python train.py --vocab_size=9349 --qk_norm=true --optimizer="adamw" --warmup_steps=445 --decay_fraction=0.583 --doc_mask=true
Each number is 128 + 32 x the weight over its row's rms, rounded and kept within 0 to 255. Layers, rows and columns count from 0. Numbers have three digits each. The size before them is the row's rms in percent of the matrix's.

# down: layer 14 MLP down (transposed), 1536x384, rms 0.0626, rows 845-897, columns 256-383
# up: layer 14 MLP up, 1536x384, rms 0.0677, rows 846-897, columns 256-383
down845 106:111135206142121137098115109129153161119157133081163163103194119098107188117137097152094159144103086163127089075133109126091087099135170075100135120153157097116112121179134098127096133132105131110159088114137088160137110102106085091140090108135142132115138145159120119087108136130087137132184112161179167079087122101175142144153137144152052087070097126086133052145155056142095140067063
up846 107:124164147177118124138148149172074122116146124150168138126095141141099105168080116127147075143164085112138092045121135144151159124099112161149148109138115148099110121177067114155170124197129138166100153166183177074154138126053100112144147113198084190144082094095198145133135201146170095155116092070093126152188101167093155120105128211172086109090143178136117098109110107107130100129142
down846 108:093182127095089117173141116137105125098110105155072124116118164103139105139089124166106127171110073144066168064108075074058095096125139210114144099098140120127132120109138118165140176173142110129166120132111131090134088143108182066131145075213111137158128045140164100081122161148104075140105157164108062163119140168104148104131109082167180140133150153140148117155133134092202158094095
up847 098:144121165132061125219148126138158136111175171059108147122096087150130140142120098162137088128103144108135107135114116172151165200097146113133113104108151112095133108079113114126096128178115117186116161134143148102140182127054105113192096123110173151099134137145141114110152131137126114143134151165160147091166121163147133138159124140126118073183166128083129117182145153137124044083168
down847 103:143114171124186104095093080143113087124095100087165125145052105135143082120143144128145134104158103136184109143128133153094177106173134121181114143170136103131157178141113136124176082127102130174095163146136146143153127102212164125144106122136147136158161130136149156157140096123166110163106163176099113127172153139114110109106107151134119088161119182139122126159134117123105136080118
up848 098:141179174211090075087168105150057079121059128137113078107110100108143169116122102108112092102153122111108130100131133133113149090126154099158133154155149147136118124102163122155050177085068089153100136105145140108113172133102171105130139125093218103170137108122130095125108113114169039155153147082137151134138112157166112147139104119131078110111176127157044167140140046065150179129187
down848 089:091091167144163138165117115117135093087128174097110091121104152164147161088176151118138092084137152083128125143139144108094152103147092148107173115229136123138071154118166154163146109082173110122120100100155111131131150100177178135173132137145122125088059088167183222178143123132123157117098112141095116097129137117154109142137100161129109113145091112111149102161110128196101153136117
up849 100:063099203169097137138134073182143118144133073089141116187091138165140121125166165181135155141153108130076106097147099105133088082099103139122149079092127109208148144170148084131177125120158164152104143146138107116137122207145180060115128104142110113151138095096137143106114126054114157163112161128131154130162097153133096171115121092124144093149125088144141108112124188154159151097114
down849 102:159094132118066115151171174063092134086145124111078114137138158099130124132100103071141122111136133115072107165133191129176112079113113137068119167126079068144072108133169155118167098126106185133117115115110110133131192108106113113143101154093121138141095114134142075128202136092153137153106115168115136145134110162121125154080165143138123138037184090103143141192112153163098133124129
up850 100:124086178129155099128159141150156155095104152168148124126158095070129098119081161159154158093142115137102185077126113142127149172098053099209111061147160151169122179082151132137162058122050110126115159217155108131144131169086186128132171173034108190119141123061161096145155096072173134163101119121120138124125113130138111140192079131087155123194104164093084118138130158122140097166093
down850 096:125111047123146099166134106086159178143112122071173148126121149172117137117134120089141089201134122105108177143106077065089121174141141140159181130190134152111060176186137142115136163179084127105136143126160110160132078120144074139160083179167148148180159124148111109092075174101109104135154104153171121114114145103148150136143139069135109119086177138129073100118136185095114104088173
up851 098:167120104126160150145151101137118061120120153122164140150100145147119138112131152199162106145094156126110166153166115177104123147192101122091099151120080169187166107140188170152129130143142117125121135099140086143111130161103095100192140114099094128123171110129123069144137089114117126090124120128166101119125096145162141131144147115094159096179129097120115112133112149181144066154177
down851 096:117120200084140127157159116119148165102162076156163233130085135134118108183097110103135095163096092100164148093086140122070102122033109115166153184179178090132134196140092118177066098155098157078195125176101175110190142160131153131133146087140156119109131107131108199080114133134150165138150140138097142118110152151145053146115141078131093084076111188144159148153130115127133163111102
up852 103:100106080126127143150152080155098165070100111100156136111096137118171095161122139148114151099165206124120115114148168121173170132115110169128128091122104153152076133182151113107178076161139167168136137159122153125180141124125116148133120087135190106094158114126108126100091201082109104129113107107118135129146121193103131102098098183073165122133114104164075127100119120153126100094140
down852 103:114127116156118219103136157132174123171171149172155136118135201075112206113116189169052157054139107144136146120117148127119142076140115144144083122157100171100166056122090165090127184065165141109137107121150089147122134123164134133120159144178119101138090168117170167171079049125129122082102106101106081179130121123138137154114122151145140130123189132168059129118162127146091160110110
up853 104:143177116147111133143094134159124143169155176091115073166161186144113167118075080152117129157137053123071149098170068149140122137127132205128112074181127135139086095137074156133114179198137186189119166144083153122131175136110133144180196140141102127140170122118147159149129141130111078156092163128166097151132182086075126112128111187144109109096173159141123166167172096140181075141133
down853 111:102180222152146132141142119083073165084159145165113136081118177101127140116112225126171144086172175195128115091074119133120086189116167154147129108094090148138137130057208086199208146161118107120148150147105079169110214107089089194085104115190116123117074094089127187181156134158132146105155165153126117140120101125080182148146165128121144129147103116108122142103099096107106110068088
up854 104:147130134147096122115129133101124109162122163115193117166072116141139152110075193124088151135129099087141186116153140148132147148120137069128114144145120114149110091120103143170081133117079121170139176191115140123181144171124131122182106113148196123123129081109078185067064180104130089146124181184161063115163126147204181122153076148136111120117084127139122138167158137169132080152118
down854 103:121176114117073146102148122054100153121122076116138170088146132139086123108058100188159125111111094170129083163128140150168144160085053117125165104177153139105126126142060140146151148077160137122074128112104154086174116170104144107160150103083146136138063133126114185106122186139122174125098126097171126146169166128141230117153136119184147144118116112148128158064119144099106165151192
up855 098:164107153095162222099144065168114066143101142204128131134184093204126116149090107134149121119106161117144136101174095168156131082108112109119138148144152127134156101138163166181127120142131110142126139164115180130169126085150106107112124177084155127132149116117148095124143157118137176145123146132143153161176125199124159107134113076132122192181116124076116126144181114145135133081146
down855 089:158111118091117096113101108107095144146102154131119126174092152151100156182192130101135121095096084145138112151142133109116126167184125102154136127110190091100120151171153113066184072126129052164166090087129160142126147159146155085120131105156143084170114185193097159147154060179080122121046089123138087101104154089078056150152156135103153120167061121117162096090171138107096131109112
up856 101:118172184116155140129198128171088098110177184152108086178151144173159129083015170168168082145143130081126186123118063164149205115076079177146119129122128156207047152118105164188139082119102198174111115126142179110105110147132159096151119148122142114094094122118137153154130110138121122129129112125152134129148144149109114130137080213131128102144185142157133187128176121122130042123164
down856 102:127086164090139090168109069096154134140091119106138166043122135151143096139164163080099090150167181152082127057109104122114131135114163099182143136107089129087104213121112173138158133105098151178123121138119106155107131122131173174173133136159151125204142151092138142145134107135143132096145153080161073095146110177166145163130118105167106160127101109079138150095103080084102126157100
up857 112:087129166161134101136138112209144096138108185135125128185145108168086155155142123100131105203102097073090103133129114157130122144124083108145140114119109146109074075150100131108132113123113159139119119162104150112129123168084133155100148139155145160115150141104107168088099117104107040149135177122163077154105118102137129055142152173122155106097148115154130081137097073109090130165115
down857 134:154092114104120171102161145110106137120100100150128100077140176094165110146092186155150144066158184153138116089125126118124132126108172189096129119131137073148137184085166118142120134120185112110154169125139145084121114120183140107161153138128119079118146126138152118211133102076167159075156090192105162100178100160142130212090105089166094183184154152103127181142145180137145119123152
up858 092:133090106155096144170142169160144131177109115129122106129055130154092160135177135129151123112124186147107061168146116114145151133083074132072110102167154131151070117211134134095092097127091125137149110078142146084134146155134159184140159135197138160146152121095135097143162138123108142186140118152093144102086110112131120107125113133089065090156073153177128101144100103115170148131166
down858 087:093139132176141137072087173092132154134109108108155088122157131103095169111112100134107107107156118129135101166130062097129119090182090116144121128130150124126210134092139100153144133191147107138127127124137144125119154111113093102098143132055056136151121137121123118076083151116167087127135176106108150158132094086125088165108172124186104156150170106141087183133080115098048106098108
up859 099:150107142112102168050121171152120132093156145165120068112139150129103181149136124200151088158174113089069170133118100116129128102103069101099101147113196123087047135137109070140153139161091131116114119153172143119156178134115141081166125072153128187144179087150173142099144123126158116153114225089149111121193085152119120092196107158112108114133137099146105072127173120168153158125185
down859 099:134116141125120125141150085184143115133134162125109098155124089161139177095107136072191174091125143099101193142130054172162165093137136104172130116121092125149073125133126035080170123112087110150129141137194110100161135161139092143151112104119079150123146212104095109076164095162146165138105091110181163102142156136105097101169094070109134079089091078114115074163092150055086100165162
up860 102:085113128149107168134142147180104160141087132200166115118073172130195113115083103156153093153139156144097072097109150100133103113142155110048064120132086089153100122174072122115138143159136107190149160174131217118107083134128147154166114133128152125164140172077112114081141113112111097123071109130146112121147107167138125155139169117144147181166099127116094090185160113149141080128128
down860 097:135160126110118116150106151181135153168118096108148142113114120157103104140123076145142151114137091119188134144101132088135163118068083171149121165145146144171128114137115100151195079121140117088101104161077090081093192122120148150175143160182138082138176121159092106091091152100146169087092133106088088169170125075214083122117126067097159163155149130096147099137113143156134123148133
up861 104:125100129139131125115153156172104204070130137108171104090130170168116152124107143138126064161112135142107139179105072151145170144077141132156111138106161143162132182141144140129037091170107131169115141141089110133176120172140117135141110107087100084102152136117096113061106150108088109146161162100136092108158112121095093136149149186161105082132117170088096148111194153088116147114158
down861 099:220129123093103130100091087117152207142132116127141182133137191109115159083114137150114141112104121159136133105118126119110144153133098116149132172067160116140128118115074117180117134092138084110142130123201145132089166137099115144121137127144132149096160116144195144160146091097140112136090114154086102144054148171108160139176080081148183096093190122111083090145096055098116104130129
up862 112:074066120107125212100170142119128143141138155201164131111154164133143117147099183107090122167118188114121172111158107102122188100128077107207123116130140168165127111122120071168098144093119154117133112139133186121184095105070111183120129133131109181131159032069201192125082167115110065146081173194163097157123100183130094117106135132123089173126148067121147119123154134159118103154077
down862 101:129120145093155170139189099150123138152128095156117213102153149141092154159079165119123160146176147089106147124143126130160161113098081129136081082189100142146113122138101115115106142136165176154072135147171135115145140162071094144152139110152110099114152108077158132154098144084156117143117150161105132120051066129167128103118165130134069146135141094159103117146133124137109106132123
up863 099:127119132089175120118139081168070127172093167146123161146087117160174148141115176170127072170150110156153131172161175198101148144077170112131140177149165168091157033096130114155146106126177135189138255117163149143143103139129084043144146100128140105151155148121114078175108176116144140146143170137114161116168154152152130127160106188143115138136192076097137060132120176125137091134123
down863 097:091182127126123117098153149119145104150163171072135105100177186111124130149145127096075120111085140138219125095119096037098065097132149107134123140125151106094099127152179103142205070128178088053139125164101099144142074131092114121173161140066098147138114134163154055129151064154144098134127158086127145126111139119161088186148103090102123105095118090146114145175171149141128179115083
up864 097:111092133157084083150154103142080134143117139141131081097118107131072168108089151125217125122163155114184126051153123091131170110128118145155096111098101139145133102196110070200117044182119191117102144123166099100121162109196124146164109134112111116187126138156178155137111093103189093142141134104100149137149106085102135111146135132147082111106135109160096116117146156092108123110159
down864 102:089122140197143105129163147110178111124093094154167104168087114180194143106144079124138163196136121136138113185111114166098119106113188097132153172113116134137130118078144102129127130171093099125161110153061156087130144179164098080077128135139134166147097107149158107149117160102151095141117148075108142081172127123087121109058100142108156142117126119123138086055141167095110091142149
up865 098:154091108169102109101109063131079115142112153135104117108137161104131132092152159160128165094116137094121111124167121148224113133097138119129105090068128128156179141158121112175114107181154112126129135121108113083131136178091078092143131080105166185144178174093168123102145128126156089110129185143092036139169098163096129151206126136100146128112131085093127073147186118190137104115127
down865 097:115167120092122121188143150151139154147110141087129077163137049107138100175032134154139129112167108160130088137075136146047137111078136145146075134081146128088099140177150122168117091160137111127091154090085114166148198141172172149098096184179111157109102106161119124174134148104087123098148177118120212104136153162116155096112133110148110152151092142116103128088136113136148137130094
up866 098:171160091142069159140202155156087116118085116136160134101126138158145123172121137211113051127123111106088209143164092151124192128093070172141126125123195104112090110090142114116111105048099134109133135170139133080245078193157152118142152089168129118098068157052135110124101174119158114088174153159125133128107134134164098094090117143096092184173149147124167143193129086110137152130133
down866 104:157145157123150140121118176127131102073022126177135183118114192114060144121146144145076088091169164137154189149120109156125133108114090164111130101119122113115141133107143185179125108093142088056125116098105119132134127137104132087084123117149151200116121088075119075201130066085122092081109094103097092102085107203152135132121122118155099144086106173070086108142152115104136153112079
up867 103:096110145130099119099137177137134088147074107144112108167136154157174088135123176111139126110102158155183202130151125201130236138147176163103159131185158172173126106103135091118125163133174145127093178097107068161153096117130085127153146144134109176155115039154116106118116132128164061110084163232117163108135108158170142167159182136110110190156145128064165129118154126121075079132145
down867 099:188116100070124127121112094164122149100152138154083133158078063107149104227144077113177127133167173163149094160146114134155080099154135154111155181084152130142100145175144129125126111106095126127109078128061125106081149130107166152098116110173116101075076165118139129120159113126079163106101118116172139178085101102106110136165133095145198105084149173164141075196117146115151154152134
up868 108:076177082052152174144161120168121092127120113133117163129136105134167119153144119117116104173120157104148183130147112140125144111118139118108112112185112141100101146116141131107147112165148114151085184133110102111160128128160098105141134100136151098107130132124123102133140154133092143118183192127105203095128094169116103077115138152043114153133137134123166091177127110139121122066144
down868 107:172053083148171123108048136128119147150145111143149134181103046133210139128124165148154154147163148116182154161103112091126111170119158196146160172118129113195147068091105142146227096120127123132133102171144124150076146132138190132140149140109090080109127128088152088135134169194103167128104160147119163177169140061128138094132068116102151081130158133163137110117142191166073093151113
up869 101:061152119108167158135089097126141100071117106179198097128100155216160099130089133095150101135128155089067128112137215128127099093085125111123155104182149126080173116116124138090158137136107152135092144131161125123175102078171112092121126095100132162079156112068108137116101159098182155150126138166141159132183117195184137100133036075180150110138125153137113087111130113107155099066098
down869 103:116116098146112156146076095073163116112147080112138049159160100094101124161161138135101106100158090127137211095100140088157122106142106168075100141112190149194149084138132170144156136104119166158138214162124127117077132151073062048124193174162124136128129155093179136090062194166091189106094148129106136171103145133155082144109079114121154156140137102115076134122166166204190094110109
up870 097:128108157170076176117137125140066150139101099187135096111158147128112185167100087201145094126096123078096100103148169111126142168166149090124100132154204139116153084123195078218138103169109133101131169140125116118137124181092120112100162071186155155166120138112150122105134128142142131147130165157151044144152082146137124091101107167128125136154140109135154080124165110110072044110041
down870 092:106110161093149140135177133105139183132100046138110144118140101081157197085126148118125149100130138102081135090139149145135093117109105157123121148161149121142156148144068128115184089116133109156170065150069180086098071136139100140175157130139086121078190069163188150128160131090064134112114113131123159173109129132103141104120104064073177135154116155129108121105136070136114131169094
up871 099:134128163171169147131130103097115111167141116131103158162099214093128193149155145119119105083122118100152166093132094103122145119143122153130116147140115124103106136156102199080182116076088117157148105188119118106169165084079100126142114133148168112085140154098091154141118137125140112165065074123167152158177091155168131096159138174168130126154180087146146149101129094145151157053124
down871 102:130106122099130087134132079165166181101100110118175138124119178102186138133091174133163118154072105104094084140138141139070092194099121120140138110104113069150128175118116148120109143218190132093198174159084194131086103197154149132120156108078107153131141066168207109158080152168152130076121113150077059084159180125077045162147118141107053127114168129119099122077170076153112122141161
up872 104:123158095175139111147168055182107125132148103154133115143112121159147142152163129148153090155157112125121157130151170161126120150137150102105086138126071199122186144076204193140130106102058116154142106134154116120160107085128095033111189133180128095150125119130114105175088190120142104136194193100141165168194097171080134112175125113195068175134153138157089141111099153100181085172072
down872 102:149112144099110111103104167166110130115110162148110155092109135172177143154160132129107128152087146155055066150137117125134091106141176108159133135117111152143138158108097150208095074098112102144120132109131146165148122088165086170151140170161088129169132084139135142130138198108110105131160117119140177140158123103144111120095163092067127165139139166129126172176098095148098124138127
up873 096:071100136146118161111130081140115153152113125121167090139088110146133116112131168179170113124134164091103139108134139124185134143124147099039063147148136139131173146156150084161142111156150105165080087150186170057119151142144119070144117122217141106179172151067175087145158101128145138124131137129155093108140179161117094137119126145082129172145201109123097125156142111134156120072120
down873 095:116142128138093189129075122092128125114084141167127096159185150128166161094161117203056184098181142162116135177144157104149106154118149142145137102108137205147186091125153093124132131096170145096174104139102201167128144108120109199113180097168207206083084110159118132158127145107069195159145136178111164180125173127136192072090124070186159094174127093178109065074111120094130108196135
up874 102:151114129145170167154114127114128133169099093137133022154158095122155117138072123093113122147124157151182130108107074162142091134110102109122152116129132180171134108170166195198106099097124106153101175116095155121173162116161121158117160150083162157155153095126106052127098119113149100209128174157124135126122124084130183135110124090158122106082164070151159125097122172202178108093101
down874 088:078076092144111121131130140125064164127130145144163143131135110138189149096102107146174105137145104127116079085123153111075172185113164162124065095163156075114177147083175136081141108143165167074104073140147088118186154079124142136098109072158092173146104112110120153160144076173138145164109184186160108118088098148116167159122139170128148113122161111062113160175090118123127170060104
up875 099:108059127114110129113105071141107076125132109114181116166051104159121112063135089055130077119135199142119122086091111087133156112104135156126139064133119125140136122140131139172136117100138137114093123098119133130144126086087122107192118102149105151179183109068224210184147129060115108085171188112113104139173134078127096101152120143124041159118139083044130124172124140133130119127131
down875 098:118128116134094166157081132095139115169089093124082091164141133146171148118139051136065139144156090147117126129171084131138113121137142191156123134068139080121099214212107105129140119111136141172027158129079137094165103073117115094181102151155094097212119109089163125111142108138094093050105151122146131137158081124186197131107154099104130117100090162123118185084155175151119124119131
up876 106:075124090101056137106117130205091107119123129122158117146081082174129111178073168176126131182135071102119158146162090174142160138128068153162058060101148133137121108088137121166111088196101175176093089149115145142151162133073130135100148135111129134154152148089179126176114206078124127153115094115079055117130078138118144111153059186070098119159143139113118133136125122148091087158149
down876 113:128163135120162169185193072138120115105110147113144140163155124171193187168102141120124130168203207198135135170131128059169141111112105097136132033089163098109091051168131144083148206167124116135093124208127116113143159091151123112111123152109144098143172172191155167118112122070138153112097131139082089084130085118144178186139093158141127112058186180115116093146117124149148114104144
up877 102:091173182050187139131147133122155083117120176136105115159092115146125140101138165122117153133148155071139131164132099182141119085147082181160164141159127117177033146112123109133120137137116111125128101110102134120109149091155120154167114125100115102103116101093145071143116206125205081124175124149175129127120110116120111079131076164121156177065137182095109143152163094131112123145157
down877 105:111032108159127187162116129114136108122081117097102067057112149036122128157162125130138098111085122122158145149189196136087176051097113180139203110130070161140174130142116127113121103073162130109130074174077182147076080155110151084158118192134115098157157094114132081148080159127058141164164135141083076157138146165137124149188176181153175145102140138163142135140138164083122131163132
up878 105:141179180132147106093132130145133157152113104176167141176133081174134129102157152111138129131114164133148226125169115126139146095091134136149158109201159132144088123088165172082124153146125158117115127100147112057139129113142087094139095152148116099059122128092150132079125129104137077125150158139083127135153113154166113128155127139024118062122181115129149127140104131116104114115193
down878 104:106066126142102131120188088146122189126111185144139095154121175113137158181070152076154111103160164135098071141089076118126133160139117139107112174152075111131147120138125162120120074141126113127121135078122170169165114120134123104167140079124133115098159125163165145123110161105110112149115049074138123173115104197112149112101151158171081132077072119156092128056127087094100128192097
up879 099:129138133122194164107119117138107084079133187167125122130176123135139162106128120177127056155138193106127097141141109142116165097107123119162099068163143112182118159097164197213146053077102163183123118202112131127122077173142097106102133183103092150138117079128151059136081140096152101189120152121134066095151116082120092143123150157114139068131134149139062091148154145060183097132153
down879 096:128166111142156108125132127089120141165113085170130137161147159137113072139154131157159156104167089194142113119093132145096155162128149079154088136119055181095156157143140113118111104169145147108114026132081075148094154102150138120127152129161185133148078165167133153106121138114155129066174107105044129086123044115123164158154092107075182093142174147098126148190106124088141159139126
up880 102:141116180147125173127119070105158117067134142185180139185146125123172186105120122133171152141173098122105071134185120112103190109139131109069165111143094135225105147124095213157152116165102110170141144124152142138171161139110112103092141063162124126159182062089109113148127118099143156112136143085129201126137130150142180053091124184189134191161188140176097158109084136124151119105134
down880 099:081155114160107063161145088103178146130103101104110079057134156069189108157146109074063092106072128134121137101103125145114111213180180124100183121064142122116123137102109062171135152118149151060095135106109126149135119131061151139134136174074117130152095114187089080078103144138082148156103114066167113174138119112104120145084100106140162150121081079058193068114138160133142146165121
up881 099:153098124155091142122106100193105108123134116144110088137141153145119104092152079168117135134127118133117121133155088166126120176129130123132104143190118136147084123139124157145147136148120159172128121103093116106109174212108125112176113093132127075179113186125211207125142163099161141149064128118119079115143142095128117118100101177136135104182138063122111105139137113098120095167164
down881 097:090138117078127088162109113114143142165096160034159066195124166191107167157120061097108122046130125143213152116114108170103108174101141109156130115181135120188084170140103140089151098099116098176149137117148142148146138122169117136188173142127117121191147135132144137169118140162166116123072146142185080199112146148194099097097122071116184171124105129107097102160180092097123111105075
up882 111:138139108189086211125179096114050131159086143128177110159122188107112085192097133136140076130177126064133156089181103117136123141072166147091040162131148146196125109135133175121090074149120132148108129163121159124156114113112132125087126147189111139093179140113120122109185157091130124176136120131145091142157132144105118152131212128120129141100126110138156090148143091093172127086104
down882 111:143156126123146197157081120085089114096181148093121161079123128137084123132133177110120142102163136075116120203159126063169081144186174120133161146170093133174138193118165152144163093081117122123185102179139153143070155123144133154110144126154059126163101149151139128168139151112074168138152082130087155129091179147113158133142151137128129170170174144172081143125087140093092074151141
up883 100:111169141153149133145130153097092121118152152156207133182163126146123121171133143126098128106133129067147099126138062134129152196152091155143091077157082174176071155182172134177110073101069102139132100169156201112121118144160139138132139140078162162161129074173129148149115063087140079141076096122144131107146113144134144113135131114105119100169185175133131172131199085104134147091133
down883 101:115100127127120130145087149101143186088154147142104112083119194106134128134100074124136152152089131108128162065168119062134108141157183113132055124113181118084186141130120128138154106160177065075076141119135117147149155078124132117107113099142181078164135142127139090141146072062148153129112110187146150177148117148165132082139112093147132151146149072104166104054114120130125162165100
up884 100:115142096114095155115135130137124146076074113129170145147052164119188122152109115179132191184107155147160185131157093124149133196075108136140124099132193091091119152139144064125138100099103216184127144120154160121099094154119145104144124073103140112129160122100138097121120134151100120091140102137175092076120099145121177133152150090142100128149149168126143128110111133087085106080134
down884 099:137172096183184168207131136134134128162144105082186086133179096100111105098166154079144109135114151138132104125074101122119111158126149123169111056184127115170169058141079118127167122135143069128225088096111150071155137161128099104157143122155103132073122127133104120164134101137076128116173177189089187089159154100110086157167149131117099111184120108147151086144145192068097086143166
up885 108:065155080102150067109116121167102116089167107197143166150142136166166170107132085113126181156140159111115159145126102149100195090109090146139149126110055117149104132113131148157112128200104138180070142103112183142141177157114197136160123139124159119175142164110113174124182097127131131123186088101127103154129092212149073110102164104101147153111164142098072172128165079115127097134126
down885 104:100140147201117106207112105081121140142078149137077137154134178110187118133113172088123112113162135165127148122178096092075169158135155133154141135149135196182067161181152112142141158144114138134084152118149080122091140118089170166100068062149124154117172084084089075123163122170057135131097087116117040148112081094103130119085150109146178143124119066140124129134110137111160153198139
up886 099:118101083160099201107138085188147166162131157093165129137112125128092114128150115103158176103106119135168134108159136166189159125100137121114070115221107159120177124120134162163087090143084126096099144175161183119131159233166113105099128100100166116160142101091116138138180119143118098146156193120109164094166103108077199115124086128137077170135080119156049089134123108114092130167116
down886 105:227189140107103143093104108163048145140145117170110055116119111125216124129134137173153110109130153116137122131098086069184119158114138163146171117113147087127084143125114087100125059103127097136170142192163183113094141096103117153122126181110170142139175121126132147166081160108126148094113162104113087125114125129175115122124115173127158112121131157165161117094087125109155114167137
up887 104:095136119095124186153136193154160123203087115128132106130099093109147080156126076180136141150098122167107155105140107130167105086107166119131162162178154136110097107102098152141095144145146130176093141133131095116084079114096102101179176150128149096134077095138147109156156114112133117206112109142074143144138105105177170152113163087179136141114152155154137132123144129148184112095140
down887 113:111150143091151119150217065131132148108034098151168121141150097077180135115144125149153109137117135105120156125158148149100173113108106120109170065099111222142106127101154111088151137120163149125093120144105124084113123149079072104089152089118120113119118114148169137150164108155181159151152131098101124141056074102110136105138167125172107211127126113158129105150134089166140181058172
up888 103:120120125120077103141150082204132110139072165166203117195163146131164118081085125128107057141138194148128151079138122181141144111066119122181102104133173133127088115086124133086076135119141120155118185142149114123159094129067154158177162121154141095199126074119144068171175180146126116170244156187199118149141126112116183087138100126113072103109120105111147107102117132155179154118108
down888 119:113171123181136160075127106178093099136122106108186090155163189068109178146084075125116150065136133113117204076145144197127124164129082123143140084034152128153141125120196108127111136151156104134151148145153097105134121127145136090136171102099086064176133122165102076135156099180102110148102180175157137092081080119154190062121109122106111130139155116134138096090112149159114182075073
up889 100:095164129068118109165138119163163120102126138132126137134069159158135079140092102154118114173165146140109130125120109174139144080148175121136124115143137195113140183111130149171056152142127108152089134132111140094148094123173150096112216163119147162135205116075117159139172098091131166144164123219174097152158155112062163115172098096150148124095171077108119117104105112099071075133105
down889 111:159162126120108093113129137089125151119140129159188127153147074161101170102071095097148199116088124173059088175145086154122093080135144122101131099122078176104113050082128082123099117107096141095110183162120145148152116150076145122195129153114092130151188113041149085116111099096135148139082170117082089118136065127105076166142099077139096131168181094144086146162132125136157089166137
up890 097:135134196178142118078149137186116130179135161157102130132160092211173136083153096125144157091103137134071137153114158120150147101083138162110074142163149115136202117120165151149164097160063159156135141153186127137119184154101130110093124161105141147169125119130192103126137163140135109157114167157124146158100079146161204120125186178119098138137124084108114199095149073125176126141086
down890 097:159152118085121100154213134100125133181164149126135108123078101150165143166150143185110156125128157118119146098166136139099102103151121110130107126117101107077070140131147177163137036181085110125051076132150133143056096123207169137157121105121130071155189138126120099121062120100151119150146169121149165132120120171102161131140119120136152098188127221164150147126156147132159145107135
up891 097:107158111144151141132161091175181170172126136084126139119119156113138153118144139098123146094143150098176153172151156122187124147126091153175182133106179134124167138130212107132117154153130145173143144094142206072138122145120122165150160158098137150185154120063174130142144161139134099116139175147156083099101135156063097095113120143174095132160154160144081086132115064036146105123087
down891 106:135129158146144165093093152132095048087099095148096082096117136106121132110104097129129171107138140175185150158128104143107095103135176106079094117150128089064094172136084093133178161128114119131118088101133087144096223147179114148116118164138098127142114140127148140151167155104103175194186151107111122138165118109156137059064128157140120069123158142062146095103148140082129123124123
up892 092:126144119149085143127159138155081125154093110177144125143169174151103112131132185137168118112145095087121132177150132083135122089155061057173077074137101157188129134105196082104120101153154077143168127200153119032191142164126142076099157116102178135182108112136164153178115155156166085090065134107116096192136130119135127113153130196099136106117129168137085122127091109116119161103131
down892 093:099151160116178124143128108131194145108172166074159156119079068134093146133169111128071135137086167204106135101121125162123152158151159161155196135162155079089149103130113149138157169167103185120102166081070096180116132086149110114125070141146110151074110142112134119113129094091129174156173078131179180077128138119115102178065122061205131110081091125089136100126151159123146121158069
up893 104:104155100149115142086131127099122141147157114146120095135157138196105100092163170145170154129141141165094130136106182147170151023134135113157127098139136148144175117067111166144192138148102134192098152104203128126122080100139104110138123101047196168144136110179095096197063125134153100123138141176123101181171078094128118123207092113132133126167183117102125141085104077117115133092132
down893 101:126167154145101162092139155126106098156198086061142127073136152188146130163102178118088136091110136072104127079071153072166127163107138123101077128114102130110147058136157057178107097120113124132108126086241072147075132161083136095118089083115129124107183082130081158139080103118126140140114120099128076152156123166135123121108119098064091121133070139103212129169123088150094151111103
up894 101:096163120158106137124118148171183105169124145138126063180104116183126126084140138154111176137129188086077227162155099106138205119110153116127112152141133132150147074082158118146143166129118134167128106125105184105166139120169044116148123118115143203173158107094113117087162107083126106108095140106067159096102130173150179079118137173109113135103151119109117134117135171107109105092157
down894 096:194127132155085094131152159117094112117078121094157132097087140145114139099124190113111130157147069084155152172106124115135141103122143158132140082115154141162110142096118114183198149154162126097085056135125165133142124079144191047128099118161173115104203135085164159124083129124101167133118192148136110134119159127115148131191136099102126134197194177136109110190108109159108182040114
up895 105:146091132132116174130122089133081091113142158185178111158151127182115080142108155113136078126146185110096150097099165107159169090139070130127131152120132119156066176126168135133115081162137179134145149120120109137127159123131155165123113131146142138180168149047121172095115172090134091181151099172107068135168127139089081089144156173140071143166074108114061181100131103115058106086087
down895 099:090089143137090144150088149070161124088121196136103080177149107126127156119112133123091085072131125185121139162092117149133109178189121155127173181135124130113119145132076201197133120088152101112134167153117144154140122154078117099164110140139088191118081089104115180125164121087129083155101146161051092109082139153144092152159099163138088065151115084199087142123216073135143128120162
up896 092:117136153169106103121146187169106142196135147100139037159150071149114106168138124139134085137135132163111113093134130150141080070157053130122102147148111101176145078148077156114089163153146047142130093113090143124147141131148163163140179121170172129139139124070114159111157138066085161150102110112101103131151056205179164150148089067113097119133110152189135154138152150167105155125169
down896 092:155034086148178158174146091218147151121078104119129148157121140123145094107147120124146122140073170149091126101114132137075096133161153137165131120146161165095155186135179133144111092129120137135121158141087129134184124087179144057114101095134112122101160112156123136120164099159140110070073133126149134135136103132110083120144103178119120174173109100128112162160070125085109161189116
up897 098:162145110192045137115189093136166115111131131129161108168144157095088150093059179124159105098146151094168131148159112126169151146149088183192068107145160151143125093132085087174148103140165179116136179076128108103158095144107131066123165123125146108176125083150148146176053170135131147112188108140108123112198142176149156116083123140160087155142115137147178087111128100061124079179110
down897 096:126098149058138150091134104098070167117087165037080085095098114163181174127164154170197193132158140094118072173073135100144118194112138107135057123123141140118159140091126145076154169094152114120185097136112132098094194122136095108090125108147062126177195140142112092108172178168081124136128207143156127081106115089171101151161111123138145160139160174145116149135118133127117146100162